python train.py --activation="swiglu" --attn_scale=0.125 --bias="qkv" --init="orth" --init_std_up=0.0243 --train_tokens=1178000000
Each number is 128 + 32 x the weight over its row's rms, rounded and kept within 0 to 255. Layers, rows and columns count from 0. Numbers have three digits each. The size before them is the row's rms in percent of the matrix's.

# layer 2 attention query, 640x640, rms 0.0455, rows 0-127, columns 384-447
124:129104110085129169152215140161102159169106160215134099152170105175120127097139114161147143109155168168101132129136092157182084148118173153133120125133079090153164157121194123088111129119106113
069:157101120120081099098120178179094114172154150114113105089095103059175139084128079155141173127129160180111135198144048155129094074115137099158091152090174114076015143157102178160063102098096137
077:181185095154123153161066110112121140097106128118139091078173135104139167135105138115079123138103140093167074107135105128142122099129111158104102176121188155121128181133136107098161119137096122
115:124136163118132150159198147096151146135080184159178123163095112164095197152157170117131145110103148167100149150172121101135086158139104086143168117152151121138181157140105164126173122135131123
087:135155191120130071112137159206178117129149133123114184114099133094165124117156133156068091137144116115240145155142133204123111133120114131130155085155091057144129128093148142157123145143107170
084:075173139131141112149147169116083110115083080159127111136143129129142143169111152131103063134153118084159131150126072092105100065168220142137139123138134191107127107137174164145135132118135146
087:101109131108134133123107093098216102163094079110168094115145154142096127146126070105134190110123084110150137171087193123100174132105139133190139079089152133138092129132086100109133124135149124
078:106142151073138099113134123111114134119138075110060140123162167130142088135136149136152106102108111185131117126118164102184168130136116132106098136131153069121129108172118093152106121115109158
077:121153106117106154144114150151146150133124180120106174144131164114175109121165162174097130068122088123072165111131214093188094097119143086162108074079129082122152069122099150086110105130106076
086:130175101149136178166150114114170142059159172110112217113100140151144092195107146094120150152098136112129201081118099108132161115101162126134095137110087102120135094169103185092128139168200119
087:142102143111198211154122116117140078149072175152047121171172146101134121121131159147106124166101141102141118117115135162134135159147136126162142110112215173100097139095133143145153166162180098
132:074091127069183174113124148124175194128121152128096180225130111148103087082122160190186071096136138170071129076104120159132135114152142073186140126113125168155140116086142174200155114182132058
085:076122121160149087129156153183158166158092067144118089123126132200132131114161160152131165109162161158077147097138143115091150150144075082134088141126131114102142140120142187083084088156113144
110:135135078158167160111090160175037118123118125177148108120145128117133063080148116081111169123161117135149122102162163089135185129125144109161124145131118105096120139233133065151140110120156138
085:162096112166141169083126178136177091143206171163063138118077126157141154103115169113141186128176116082101160190121129149110103137080108127162104175146152135146148178069095094083127182145135143
092:160143182116115101104110137160098120123115186118124087089114117094106103131166081119148129087140108111162082106137202134164055114115121106067141174082088106127142087145090168130083115109075090
084:145057136106116170087156168135140127149107142126104140080126127148113118152116106110112105113100136121117100196159163149125138079117134205119171158127203190176119110107109151098075132152094105
085:120114120158137069127166107183107130157163129087160157164130099066145131149152132150105161095115148112143154098101151134092114123104102096142145087171145143142113164146182163121137147153120221
097:174086083117175144119102131157144150155104115151129124174087163140142167090152118123088115126160159189122149195126138080082118087148103198123125062134152185104122176170157165159090135144155112
101:095058085098131100167080038073175172119143109138186199184153141155138110152124055158097172117135094118079113096157156123121065161141186130129104082084167136102097095166170131081114116134143101
087:088077084129134175086174136137123181102164140147090146111066107150114136148124124094122149147110127174094180145128102135123179131075120159210099121139194188135120146079151153117140149110110100
093:076107148092154101104198158094083156126111113124158120148158136176071164126176145225162169161089116117098098107123207119104053121135117125119154146121141092103100140121116233143169122121169126
103:178151090141102113152155184101113065144145167165121141077133144169146096089139076081132130090182117110120161088136137068109140135104180131143133183103093121128151085128088122061120168182107178
086:122115108143206109212163138129149143190129126126134186174085191121129102158145111075127165129104088155055164131159123146154117138048157131174157138157200059135099150131113147187165150087158128
096:172109120172129169128119206158179095096137135149126181151113136110190180124135060129045109102145143137113102123134123096182123102087175172121141146098141171147148172167148128108114145155138176
095:107135140134154103132140078075158160112159097138203118117115136181087080101089140103148168120108112164089181147127146150128173111114198163114085173130097104205146169086166161141116129074101109
099:140135109142156184093137132122120150173167143145179127125213137098098101100071146056117140088160136126104123124075154091108135108148116103129150134125104080144142103099141073116130164142113114
096:135142139120133079167142129132154137132182110177152155145085068122161088127160155123186114113196109080128104152148119131151102075106144057097081128136101134156098104100097074129126076115126093
104:124117109176133121152134149178115119110085173127130166168151123164162077153128131121136177079115149109116111092104138151160144091134160143163139134122144175136130163127075111071129111152156122
089:105131106135138125169087101127136189144161136177136145088120140074143142147150165072186106133121168168150187101094096075167103154119085074101091126146148099098137206123075129135142147115147071
098:134098121206069138088132180116136104089202084126160128154087102131149161129139099103075152108196100119167086121101157108128111095069155131148106172109163121128158149145060156131105115101166131
095:135145118130113091156098135141086181182103151136118125083193156191063089105131095087110118144044125098127129150147169115150097132100142156126145112140127120100135160208102116094167149176172182
092:169080077170094086155128073102066142147080164102153182121130143077105122158127137120167135096096132106131133153149164164145083112073181161139059103099161110136147104197138070111091096154112118
106:132106141096149125099158141155128224129134105116114129179123077127132158090242149166131132095088174146090118152127067097114153144167153070109103081181091154152093080131056095115160143097099119
104:093185099158112078206129168138125110118149142197099130134093046121169100121168122115188147128121134139177063167085067122134103151133178112099096113073128103122085091113098096110089141127212181
110:108099131173131087137131110112086165125142068107097112099144164083152153182136166132190112109169153187144129122178109136103137092138138129129204147101127158100129127101150117084131171050154155
091:123128129134151158104130132079118139150195088146196110108187134168079183216069118128159124139154120162059117092123158106086176134116140109191172096114141123148172176097178177141157199123168135
105:105217085106142138106145131174176094131148140119112150149136160102089136150116106107125121146132134123097182158179138174150159164054165129166128080107158179109152151178123119139120140123102145
091:071121122193117108130082084076183131167177052128182166097155108121130164172158129122064135133110092113148093192114166110122091108048072105143144122051171120087118162101134128131126166066132191
095:113072086122162149079158072158097115133194098115081161069202109194110125108123102168135141075129077181047088167126169104135113090084107082130111109195096187124151214151119181147103100128096153
101:080141067091131178096142099056139102094150161062069174160109121121148118160125145129168118121150175151114128119087110073113099165188154053101179111124121142153140083107109042143124152107088107
100:159110157111199100148083112130139091127117135176155150119136164106093155068121128150177116152128077155105135124153078199113137126126157131228135135088167216067104113114194108104120093124128110
106:066150135069132136097139101142115114141114104094119100050182116099122121141134128152140108101119141125155105160128144058116145134139157122127105175140147104100008110127114145127091151105084162
100:163099172089159172107145151172074221131140117102147109105072110195087184130119159130131131113111177099204137146122096141102160154166176114121069155177140198103101163129175128178135204106123094
100:141058139143154103133114089111139194116166163138115156120126119106123111127142149123125098127150134128118088147151113132115145113075096102131141183133140146137147140166044156112194114125156176
101:159113145128114165137149103162177163067158138110104112154104104080104103054113100103149157108131165137105106108220113141073161118096139142135096135158116183127098132144127126123156155166094131
106:136085162125183063115147136126152112118142181160174125082159182144083121084156134115133075188130130156185122125099129137150168108132059105097117129147155124142118079148182151071115114113171122
104:070121131050141066132133104108156172089164159147171097137107101107083138110074133110200129114154137139129131101135218132124096116121096158147118150114052149130117096091156176076101159119068149
093:185155182105143139144194112114142142126110142193150175152172178116101134193105107194087136165149115109095144167074164124145101112120168140142198127177113078130097123183144117180166162104125113
097:163140074133080176082162150106089112126202165092140108083150128109124109165167164111105192180105122079159159141078071119103110103155137079132086176120111148154152203167112131048159101177125147
095:106065133120113130114134157116107052086151180120104144098082128104198108158116144117132099092131159133126091105086152141097075139115152124169187091123147132127130109120129126133075103145143129
101:185106105161086134164189115115127127149094090129121103152151109127142143163148139120145061077145079179119103151073165141144148078128087141130158106147148120130118134129203095097106117095144090
101:152116145168149094193143127113193109107100091145161146185107141162116166123143096139176119103184094085152108081062101157107120125092129106136115107102094089137102151145115131144089138149139109
101:181121117156153181110163142123127135132115105117102117146165092082084165164155134132107101090110122119129108105124160132080120098157159095130104122182173151158110154125090117113142180167135113
114:093142116124153188144165117079146158190130144102135105144079115090109146176146143151099102104118103164082128077161173081111108142144117072167148106179132157122108141082123189138111139128144164
096:102127057123108148056116153092108136136181158110134098105173121090114104082112104134163138075147158178084094119161134131156145163177178118119082134172170124077160083161063106167121104119144156
098:155145137111206132117160153172145112086123149123103168162158129078114133123131115092159124151122128119097154101127098135167116130136148117129146153120186140077152167136123123103065159164122099
101:094103168161141182156156142132166077156150116147091116103103082155103117162099112110109153116091157167200085095152154177123108120135108021096114142114137160147144120157128104110191136166117101
110:153060175082101174115172068110108132169100175145142154170094142095131128127158057178113140080114170202142117196134124154155179104147148129148162097097142126075155144105146109139131143125148116
097:145159170123127193159097211078164123104072149190188171137158107119184129159102123158095097046133087127138103145135095146153134092149074097120128116126114140154196150128112143117200106162096164
100:069151164128113055162107091139145133129085122143110093160156074159110106102127098104139034081130114077142105099117060097140140142131161167132193125118170170139127163078084119096145118154157064
099:146164073148074107127147157093102110138142124136069198157149114122151072103087078144151119110085182131069130104170153130168120102156145124096126140144106122170140131129052133146085088193126164
100:156112155097143093097106153100137137122121182161155193200112141091131161152148119139131101137066145154145118132150111165125179160131112097078171111118138143086147168100118141174152124092059103
104:162123130155119068087130158137104148119150084126136203111120140131145147108105176132113099145107140138139126191169104160164140106086132126150149095097129127129109155128139113127143125127132131
113:129101088120117172121146119126122074162113121104145120128079155131160113143159165170073124138131116115160096201097105077145128128107074124106111105151167084152120126071110131217141125144118099
068:146087153077113145116104095128124126139115129117150138063084132145155141101163161153120169159107172175109104183146138086139184127173079128160163203115148154122124092168117108117102115149155164
075:123070110142154114154191123122096147108132144126095147122173138125086135155147127062162136148101132117140096141079144151115128096147161141116154119129125151136195135084175123203134122104153090
100:100128124160123176190124099131148119109116099106118142163203083180088130183124075188151168093178117176148100138129141140161158081120128143103138101132138098148165149116129149208138130131149149
083:149125091176157138164089133184205142137063137155103149108085088146148101109100150113116109140105189151171095163075071086140106154168104133168102118106093093134098110097123169135120188079075109
085:133162066172138103162155064114112127106073135154114113126072142161191085122188119130112135085108133146190172119090094173125152202140189059127159164140121093099126151127137075154154117134091122
084:121147149146147073117115172140123137137108139095101152158089159119071083135131157088143154128155153063128129098071160157106060101102106126127134150141075169117126098085138076126195140159127148
082:092083136158164073126085148076111101134162117150076115133105100122131165118141072105151198136114111168139093101113114112111104200178097045122077190133074128119125125098152159173112172136111121
073:114137151087113127095133069135109108183117158138134090185130178124139107141118133140188135090128135196147139161114179148171118110187137087176149064154103132151113188190106203150176167150114129
080:128141088115135144113135176074110177081118167124184119103140162134175130172083170085096117081104090171136196188082123112106148140147184119124163066180179119119141128173113160155135103107187175
083:185059136046104145142136144142209098135149127152168166118131094136103148127111157112100164119124138087093102097102108099125160139098155098152134124151183168127088126102109095085107105158167159
152:174186140119119095041108127150138152136152115165121091088077159084150107128106133098144166128126141069130134106084118113133139146136135125184146157188193104169144102161134024128134115155147121
077:076096129153157117151140165149154130147166125142126128150142148147143134133151120121078105111156137176165132063103200070060030145140115099157099090180140174114124092109163159110105159142116114
095:118080158151140103109089168143166136098151127136164130101131138147091107151088162089162107125080172128175131110150151081166094076133134061158129107098199107120065052119102210146087171090122121
085:113073128146149160132170131145101184116175111162087130149142123112092123166139099158172158129021091124095112140228093165121176186110164133196159119093087191146176106159139088084121135137124143
079:113157153139134134138121105098155177148140104099130185121120185116115129152152187152090138104117141095117103140158122194131132156179113109138167154075112111101095154120130128120187118125132140
079:096138111053105123159140132169147142163211155117137127193129128129060153181096180138104098128145114161137093097142110142110145175142136194099158085172188169127124079151138139081099129179126122
088:125095134147156163087152194125134160103114148142109120130178128142072176107159142216139144128147125088118072200086128154148090136109141137190171095154151171065095111173146157116118173145159146
082:106060150125176089116105113093140179114082102086168128095112204117136133126100162106157127124140140172105169140114153129167078107212101100131135154089114084109149123125083137106111127094127175
092:094179104108148191134150158109087184070109149147130152101103142148057099129149160134147157133143095123176127140132144082094156178109110161114104101172179110132125149139143134159194123122189120
085:171092096159099085115159150124104126121125156101073172143124104202082129156111076199128146133096094048083110156131102141101138104073153149140180117143174158148141058106149088151089164145090144
084:089087099122125167094148072122087133174129153138141131175147124104177106106142145143084124146148169131136135102125144140134161093117124172129100150138094117120129177135146184122134136131240133
097:107188149084112098106124130135085081137147131117140092142103111078171051130131117070115142141148129104210124050148198098140137097169141149130159102108157145119134105129124080140089110217059136
076:090214160085103134133125142149147143154082179166165172118148148138130122138079167172149122155101096148077176141110071105142109177134154116125137168129083114130118092078113157112049115107120073
087:124140142121127083104107136120120115081133143127150119143127134142106100126097141155097105140160105105126098067154104125159137138127183142119103163110109149116124094100124155083092099119142118
091:092129144113171090165151091163155113095082149138107142123137133140115147152174139184099130148100174173107162070134114124145148100131147109140103212119143112152157090184126172120125161129139062
091:102124100091176138136169150107184108140178154157113114077141159117135129104149119070144144108094149178179081110128133118084112113099098138169111145114181173135110095151147169108123178129092175
082:108150205118076126105111085129142122153067152221129139143105154113076144159153114140159106111113075130164138181165081105121109128111163110098143106105146109132084106183115119120094087138166140
093:135114100120128099118089131146128126110150124138136126158109110148141123128172137100132150127091151091130134097168166159153144136159122057152109156125126182121134142157113167112183088076091128
096:133145066170114036124155168146139083168153104190094112154168185122168132148133157140110141130042086137095111159125095141127173165080055157157131128170145115101145133111147065116150136184166084
098:122088092163105162046127135099142124121212113155106136150171093124127135092141119084133160151094095126164141137164122051112121126075113079195145099141179163105117117126107124129131111168130095
092:168141128093176169150163114126102176139127092078124165110138106092086125136163136109116135145097125115144099098105135150133108046167111109150108130128107107128076154158087144101175213107116120
097:111100088102079225165157128094122165109082117042113120094107119156078198143106098123154185129107104079142078137092152153078066110106111110181135098066117124100130149179099125160084116126112165
103:087119128139090108114124108125151099116114118103089114171161061110134141155161123126106151090093162117171088144143106134142148095189129070084130098179091144093108104124069113112148154121151141
093:083099139145114106144104172159196078099130098141124145115049129146125113127145090120150146125113116137099104144165121114158137087131046103133098094072094134121154152112111116156092097150114136
102:061148163116174109140076171165053121151133082130137131112142114125167180107065182127111083165180140119126134120176166124094153094179122115108142075110078194126114146079083118089164134103146128
097:129055099167150142104163103116128123149154106147177116128123178197125146142136104146117131079115120132106138151155133102108146104165114131134152092063107148069171133131156134117117109134123147
092:169158146084092120142165141129063121097122157101193126132128102125121138124141083114129115140185126145095171120130139173135121178103138173121154175139078138156140149179165118135142119076160139
100:078118164138173116099120105130116144161194113090161134119120095095101123161110085107080091149179122095145119144126116123119142128146107117166056109106124108098118096138121127089125117064074130
103:122125096070192110120163104111091161105162116183096116161106155125115137129124115131195139112126163128190102160101210102075084064161116140151126147079096124116079103192135149098089119160138122
101:101108097089140081161111113148135165050138126074108116075160108131097129091111116135113084107189170170123073148087101106147091107081111151121137106116166091161084140137129140177119138138144134
096:220111147103150143159120150159101121113133091124109145175093143160123165172115112097182142135148115081099142169105133124119168168106141163134177099116107144092094169100077167087161101125132086
100:155140144048119094087151083088075177144107135161165133155145150109213123146179149149125152111113180158140105108044109081110094117137094218087175139103134114093069129087156139173191171126106148
099:107100121157085101030108160170122147180127159077198192111122106121149168157137096142066109158160171129146151135162156146066159105101088073139153076145116117122064124131125140126131164122119149
094:208206166113153128063130173171124125137150086108128122137106114077156148118136173134138107122184146129136100075155083115130125119107152115162122168075184149135156079116095083195100118124183122
098:084135078119126165079130103193115107080146109118139119125136158126140096106151111137149109120190078079127074086103114159130123137135167101116132141158054091156115099156125095169129124107056143
101:129206127131098089128161132149138144057077166123100143104091099136163106070128149130142174121133164116138137128131097122130124111083108103087152134162128122173121085133148182139105105091118140
096:099180175137100111089153170139132134140132138139112135177156096143167162161162178224201076152116132100092126098095135144056131135117138152139111125164187135150118149133128147132144156142073126
099:100113133121085171171134147123141132139154140191074065114160128216141151123130176103101106120120120068138093161152061092168140102082124053105094158137159066104105116165090143184154190112123159
098:138127101090123146115140140115099165082155147151126145176107103081136137106106116113132160147121105096126087127094108139158119120154171196121102135080116190092124135156152107113133119125084163
100:132120110128103169137150184143175078144208110060110139156127134078130140123183121080167117132125151169203147177144111137080112108120095082155129192143119157126126158116139150108126180139132140
101:162124106136148168148149134118106065066092081118163082061138172125124157196184154120150125108109085073075149097110156111089146147127062118147180140167145147132141168136112165132092150167161112
104:089100187169140136113148128130069138134058123120186174109068155092111122157133184102140122140113189136166127138058154153104137179190149148117131164180144115146129154137116123141139146107133107
102:134166132110107110115146085121174172135166088163142083178139124154167094093136140093149157111113135148144123166164135105113162092150192204076130132101106111061135171102113119086136114195105130
118:133049158155154133115155166130160106113152168116160163174115082126094194116169080132151116148152168122074103139105133128149137102155115127156105096152080122131160172135099150170131116130168131
098:188151147127046117076099149150124103165156095127159097112103135155192083176104078145147108127154092109149149150140135101117138145079097101163103079063066176150121134198085058162151137165183141
101:115129117115086141071105151100094105123176100131143148116121106158116145146107100154082115134103090113151089179149095090199068075101157085122189068113164124089103087094110115166112131136169090
094:124112078046163142114181081125109097096113130109156176165205124057149135095193182106073182140194103098157111130085124121118073117146123118116075172096165163128150123118076141139093140136139124
108:159111148120080120179160109118107203140124185157160152165115113154135163085151097065122116144062127132150138160111165164160161136122144118090092113132124144070175130115133154121141090046101081
100:122137101184067144148130147130164083098096119108157118139145083088149113158166170077111125146112128142170153073117137149174126135135118119159110121095115132168210135123163134103135056147125121
104:131174133130124153128128101023146164158140094133049123149184139186136121139141169186138177016152125170120129056160200055159125137100109133133175119072129076189096119185103103110126167169142157
100:140116156160110142140173148194129106116050176178133134101192157110161158106117111166145121116095146124080135103127103205054115128140107118096133105194146150139162212151161129095119127164100092
103:107136187084177097068085160115099171122086090135150168099146143158124157122137140166103078157151140084127120116117079113109091124153168134150125193213161145121095121074067157169118141048163116
106:162126060098160135148181141133141148122095144130089167091081151105125129133103169162108114112159161143100156199110168159135132094077099124109074127146164159116133175101124151150111121174153121
# layer 2 attention key, 320x640, rms 0.0431, rows 0-63, columns 384-447
065:131196081150034110089121084166180160141114150159126165160164123131169145128143158136154164118168168154136136172097163133124095092140052095114118157105107140170179135121166142164154135136150128
068:124155191131188117150177154120172118127111134088175098127138134189089076161129111100109101142140165125113146113124100142119146163123086192130110094156142111103134154126170085127157172129128098
061:094134136164100150115143186159196108179144181088130169117146079125109146144159125119153167082106116113156115048148180094162109171105095164106134094139138103142161084160100180139184137082099123
058:109074100086180114105154173148124192117137147106119102169165156158132146082185147173133130102161191138101087114145191127137125164060101130159172123109149196132169163173120148086040110107138166
076:119185112114130108065141103089094144152135138132119134163137110181104183125147133131136130135149141174121084119134098159061081066103061162068128090192119139136089141157126122118169092143177133
075:129129083099134137139152086138147124143124150130108153124180192098126116086125142097173176084129139141112123081111141100130105118101123110077173133135120043122135113124102172180092150077156124
077:148143135119108116105118173063128139138173106142145147115112093112158136162132102119111108135129120145120136145079099130159153118222094153122062200094102099135149199126075132099109122159115183
066:151136163104130099120130077160150133162104220131117088172121160115135095192207183112165054101172088126167145178114142154059159083110083141090157115133132176140162145133139158135152076061164141
072:078108131145144109166166133159129119113117104109102113124173138095124126135053083091147084202107126132164127110130111117088193103126164168101071143110163102125107107180105103092111127125140098
073:158129137099104123142144121153154147166108173039128136154057122120115105136137192091186150104139147043180133069094130151164093064096082126150170094128174113089137120111072126167141124106089086
080:080182100183154145116095111127116178096112072117145120109158102140179146106215118147156133156169128118106142102201146157183133122082152159144089137121064124146130119128155097096105106151129179
084:117182121125157122142111113104138140122212182084154150133104159117126118140128138162113091099160175108095141157047090097126148095098176145066135103146156147118144130137132158101167101148101113
081:139129173065160160083132107145064115101183157107147121103147143126085147112131151097144107134100141150121103192076151164075119077161154132077132060085046100165143111147123137138127129119199140
088:124129100073120165155124115148170126134128127082192129162106162155123073175125123120122114135100163098052147133052107159173115075109114135067130103211165046125137131145099151129137114089098166
070:092148116123120061128133039157107146158113127093177133119183127091147110152119131108125134173152108132153093087136124110141199115174204143127152162142139125081091076148123168107174115140152166
087:142103081187140087138150150123126180082171123094107100090125113079120149156091157083096148158090120117136138175194188056105121085182112129179134108164190107119124150134141093167146173168174131
083:122164159184149147060079129106178176084047080162107134143153113106125138088153131132145175111157106105037166148173129086121156149160168113136063071126083136080098141122145093131103108117127201
085:080096176035110137102087116100143107148137132117116133065095077118133100066118145094148087158095142114142074110131098125127172115117096165123128161107143164095112084080090101161128115115086132
078:128145126120100063089174150106084185145117120081056150119141050121103072111112145142166100113122204090115170099204158131097152178128144117148106149081128105155122186106135116106136141172079128
091:126131108139156100118158204134073143146149207128120075072120137101169121116137149134109050110092175128114178176163117138102171102056176111164127131164165160115109128131140106191137155163085117
084:133133168127150149132072129134070138099106158114061119139154136105151145160117156163154078130153138145102131106181150119176084151134107128106100187080068108120077122169176099127154140187164220
082:126117131203122084131149136102140135129178147130077106093126094131116099075150071069166080106141075106192175130135132134162165171140177128170132097105161141149107110099113114117115091080123134
082:153104167084134184094124168144157141107117111145125122100137080201090154142116156170126131111155166172123104132107098196125132144148145157132082087142139154154125122123159174141125180106120066
082:108201096155134145092117149163146125094067109174135087098160144147163117123158049131122177104100121140145170129159102130104107097102100167150140130097136152148125162121078115101053075144074129
087:118136144110136141197131145075106032130107123084094129147162141052121119116105112149098042113096139168137099147122124116143081103140154193181157172200087110113186072195177132066149127125186158
088:162061132130143167149179177130105085125125087136143132149117103084163166150107126134116130114168101105160090149104172185127173130108178146117160072127164143158170125109141125142136130085113153
093:171088104142175128101120145092116151126129114142120115140146142100103139081214124152149137114155084140168130142104161074069057134086120134135178126044139101109132121122147149180114099097106148
088:168087099145141123132095086175137102108090104179157104138130170117082089164047136112124151181117098095069132093105138175148120082135146066110095122126105137156132120159138167148129154157178180
107:122131168080170110089150171158164123097119172156133099131124125139089121114106193077103150119149132157145135100133097157144147093141135134141108104127151125115079098132118094114144161150136154
091:110094135126162145117108169161096072067111157152164102115108148080081115162096156184092138112086101108126070126114154122079122137134120131116165161131145199156185115161135133139102095132127158
101:098163105121110164116186135140156101149223095134119156097152150099156148074133157164153161105166136141143115113149177136078140171132128204135054092157099131205117176153150133159106065170138080
093:130076100166114083116125178101129143134178099156127087115177091130151151113127169086115084116138054089159079135101143100092152129145094189187140119114158044081130111119089127140173118060136141
106:131082122169086080142098098169122185207117174165152129091073093111160143103095108112119143133119142144151150105195162122177077122179149110137113121116129143109075129189146151098117107192121104
111:162111158111062119152112090086082155143084106132102095148134101112153159088170124128122104091125123139135091112157147128104102086136117103104081094120131153137109119110105070156177125187122086
099:118142085141067137107158149111163129132119192185142079161115082117143074105176144079138130077072137097189082180152072111107063139088102072084117087129118111130112121132128114180120087169115156
108:126155120168195140164118178205095162119077098121111099197096107119124090212141070101149165144131102130150136100198078159157172162154143084149151133014105068114140134123097173143063142115118135
105:142124152126053137099180121101210159153162122135141105132116141088079119088199135149112101133127104121127097137155113017127131175080147133119167143132176126103113121083113159135112118178175092
101:081081126102173110164133127113112105135133099079089127108158149160090120192045099136157118089119109163110110158179091137086125174128126105198139126151125110096163117096187072155125099149147114
120:119172122100109127146115132112097106111160191079149129078096147047203128184152116063107143143198145129126159082140162123093082121153122119156069100062131114108091031142109079123052130125115136
108:172093168170178178173132151182121094125187134084107109139125079132109177120137079171141112097153093139124153160201124118125116097124133083165164120056154187129088117121197083125081141095076170
103:112180095150138119116120138047120139140137109051100134105096150058169117121149158048192117116165102100162119166087096073134185153146132104129122115143094119112179135091112106108144169120113100
112:173081208112123100113166099141132069102045111134126124144141143116071150123166140103176099075148107098096119126149116164168132124139158099186162175162208122055144137078150107124126150137176112
132:116162146066168189107121098128085108118131130143158104099095136103234123101175208091194081129189131151129184134147139044142112154086150201064132112153192084180093094098091085095074105122108124
123:122137114085146134103132120126086110148138149116142121084067133132152164109117176120123143159176147104100206130063117143145117089096148126131078096184115128140095073122136108159094174143130138
112:125087150101136108107167110148110121093121137161100147113114110191148119119111124176118141104127152146086106169079103127140128177145084130148130156109167165087135136138104146137129135173119157
108:144161157168133182135170087142144106133131156119130157189128138130082119157104095128081151132153129111190047188142106137100169105123091112165116102144131121125090136107101213129139156166079151
107:110138111161130127133106163124137095112195168138164149126136126150109111102105102142111155136127121110134122151118137158136192115127163162131126117152107149144146061092088113063142096158156132
104:058101154085096117171090134086153141067106157146115131131110118067113120121076162122111121151144205129116084119090133139156141084153091153090111114152107118067179123075157170130107134135130100
115:118127159148120062152134192135184137140154175082127138154238103081089117195099106122120137094130160160126115129059124117088128084146162176164183136140145136074082120172142122132148156140088149
116:129161093128067166059140122130108093163143095097144191097108116103169098181136211115060188147157139166171108120118117080131162118126157127108063159097141181099148107166114139078140086139141118
106:132134166052146128071155162122215104028168121167150144156136130124133092148120189149105069142106122166130138135139112150127104080129136104126126126150093091132144117061101109110075114106119113
107:127108122105063168152117141131112109149085109134110144113101111140074140169087162136157133088077147146092140116138147117133109200149105139164154129157142110135177204081106153133123186134166141
102:102093139155184129140106142189131117134139147161195197093122148160142130151145205068135168114177145086113168105127094066111110133135144084155188203173115049122150099157161138138089169165144165
110:145127124125147110111164195071159140142161133131130135134160129140081154181216128115126113101084107151097159115098129146128115149142143120127138195181119109188118197110186146169145142144161151
138:093084125071169130170146155128180127116123196135097123099180107150089147184127092095102110093102130146077133128114094084103116124119127104166123116122158075114146173187113169151119172094128182
113:104171074171083134102139064095104165127135152126166143146162113109126118117136143123087166059155158146129120135101110088063126136149161131029047122185146096112194106108092097113093095048181125
103:177128154103204141113079131065110112154131136132122144089147122170069150112074110209141148075087104101126109161088122149135115143133120082168133125122158151083092177122100091129072168089175138
110:132163138165099144090112129123157131150132099144115162111117122189150157151061159075107162074091140081201099102121077107090123144165143096132143123198138158161117182144121160158186078153091141
122:113121159084082138149143117135145142160085162129106144202105093144134100146167060078089159116077195149142144153106127170153124073111168141068185136092148109104107126158186126102163114105086076
109:154121096183129098154122137089149119141106099079099185183110087145101155115101109115119103086099127116128104124180119115125124104164113067164162108103112121145164177091079146081178108162120116
109:101106149166114101124133087086109175146078104207154070201097105159094131093094134125134103136162109114194072061111117157159100145094104116078147144120095099221096138122157149137170150176084095
109:166164130188108115109162127172118091120143148144114150128073188121090169070149160100142155140156113095098116137136186135141063100129138145142157118122101113173145134153130091133071093215109117
108:060076121149188161160127163105198108133097120161111170128149122147109118096124086104103087091112107116156148099135137127151161139072139095128188162106154150095086157128085170139136177136123170
111:158106150122136093153169128201146057069120067126117086093119149120099158105134102120154125110120095197131156151158100137195169076087161123158112126094131130129167089086163088115053135131174109
# layer 2 attention value, 320x640, rms 0.0413, rows 0-7, columns 384-447
100:131167112151142148156135148181131105160118168131098117111122173167144150147110070107145138146104166138092168121153121137151169097110076126125124060094084119118145142137099151158109133141112127
100:106161162155099121129164084181133065111118128144119111133148175076143127211063106099141088058124091139103076101148117219099176104105063107160085103148138144121099160166126198108133164159126093
102:118089079119130119195109101139134154166102133145112084170043165164162150119162143122123142125091182121123225090166148140174129157055095070150111169185156133107135156135210082129150126159142073
097:107125101071071085108087102154112107170119117192146151144157139136092070164157147145102169111127123179100122120128139125133156124151185194084101065103119159121154126130138135070132095122073173
102:140142142158178104185164115142165047062174143099157070111121189123142122094093112082142114117127120133110085130109149132089091175120094102150163078163154112188083117134154099120101132163119104
100:183111176088132094103131077133076140082125098146088113095105194134132119086115152072121125145139176103116103168079110101116095127099160188135095062132154134159141122117156187176076122132156192
102:106133087116119048122089144180184125127118094107103114106177112135129182159116113113134062128121148116124154118161183081150164103122114094157111098128128149173118128135147138098124134113161148
098:129050073106106158119097133149093148171164117182163091130127114171183146165114141138142097091059138152107138109135132150129089135176200126118136133102143174110085180135173084075156103114099194
# layer 2 attention output (transposed), 640x640, rms 0.321, rows 0-6,64-70, columns 384-447
088:118080136141171114103157156073122138109096090123159136116158105096107135164141123126179122046125103117116075167108143129106094169095098118104075160177133172150159134087089098144155161131178114
089:089127141065148125115160142125125067044168183120092151091145123195130173139131101140119041120132161138142213116081129099093113193129137115093162126155105184086203134138130109132102110151109145
097:135142121140113099064100184123106136158123111143092139158123101155120145073178075127107118136118180132094087148146134137077139118117137106128198194112152123079184118158115147090125151088099191
089:126127131159147128169133150093146113106091033163108110090103104173149142155119175172200116118104141116159073151142121150102127184142119132156084142163114136112125104158109157142108164141106082
087:111118154117113066109143111136121194154107142101079112137138086128161116113107087114087098104120173158091171155089112105103174116129179165128148088103112104130081158129208168092106144149088096
096:105102111158145082137155176127177105125143110142138105084121172143163136175117146146085071145156132134137177132134100184134090093092153169135180136129100149122133113115148054135111157080110143
091:124149170149115119166129127118103094174123147164103164135016131097148102123193171085149123102097080119140189107154153130140052127094140175152131180128098093178135114156153118121179164125150105
096:117158170078073142115134169106151161132114096159110156116150105110132088132132070133178146112091153159146146111140072107149073101171155099150158149142081118188113087106162130124132137137150176
102:089160174168096117156117070098143161132083111199078120167110085137034183152111125110108124115127130107094077134079144164146087166096139126145090136141127107124130117137158130087094130148125180
099:153154113165119126141161164076138109059139144130131112155122121125079156131200155124152170141119162154069111130226082116132131128106086145137144186151092156098162150123138118183119120123163127
101:110106129138127127131139180133108097083168195156160148121106128139186068158143173150155128141139132144107093155144093114158110098097151174136130152211131145094125123147140129127122103174188068
105:104182110096116127147152144152077078126145151158121051118133144117153119126132226185187125138122106127126143139157081125090127148094112185099130176110131175151166073114094101050115145196170139
099:097144129153124167057120191168121076124084144111182156128176146124126150027080139093105149141110146107138086146138158074178126189156050159165169153132189135105065099111139159141172057136045101
097:149178109145100193085121107102062135129124093106165054094144084181131125109153065132118109154152087129128130137132085135137120185116127181126137131138138131139100156082146064134138113109149157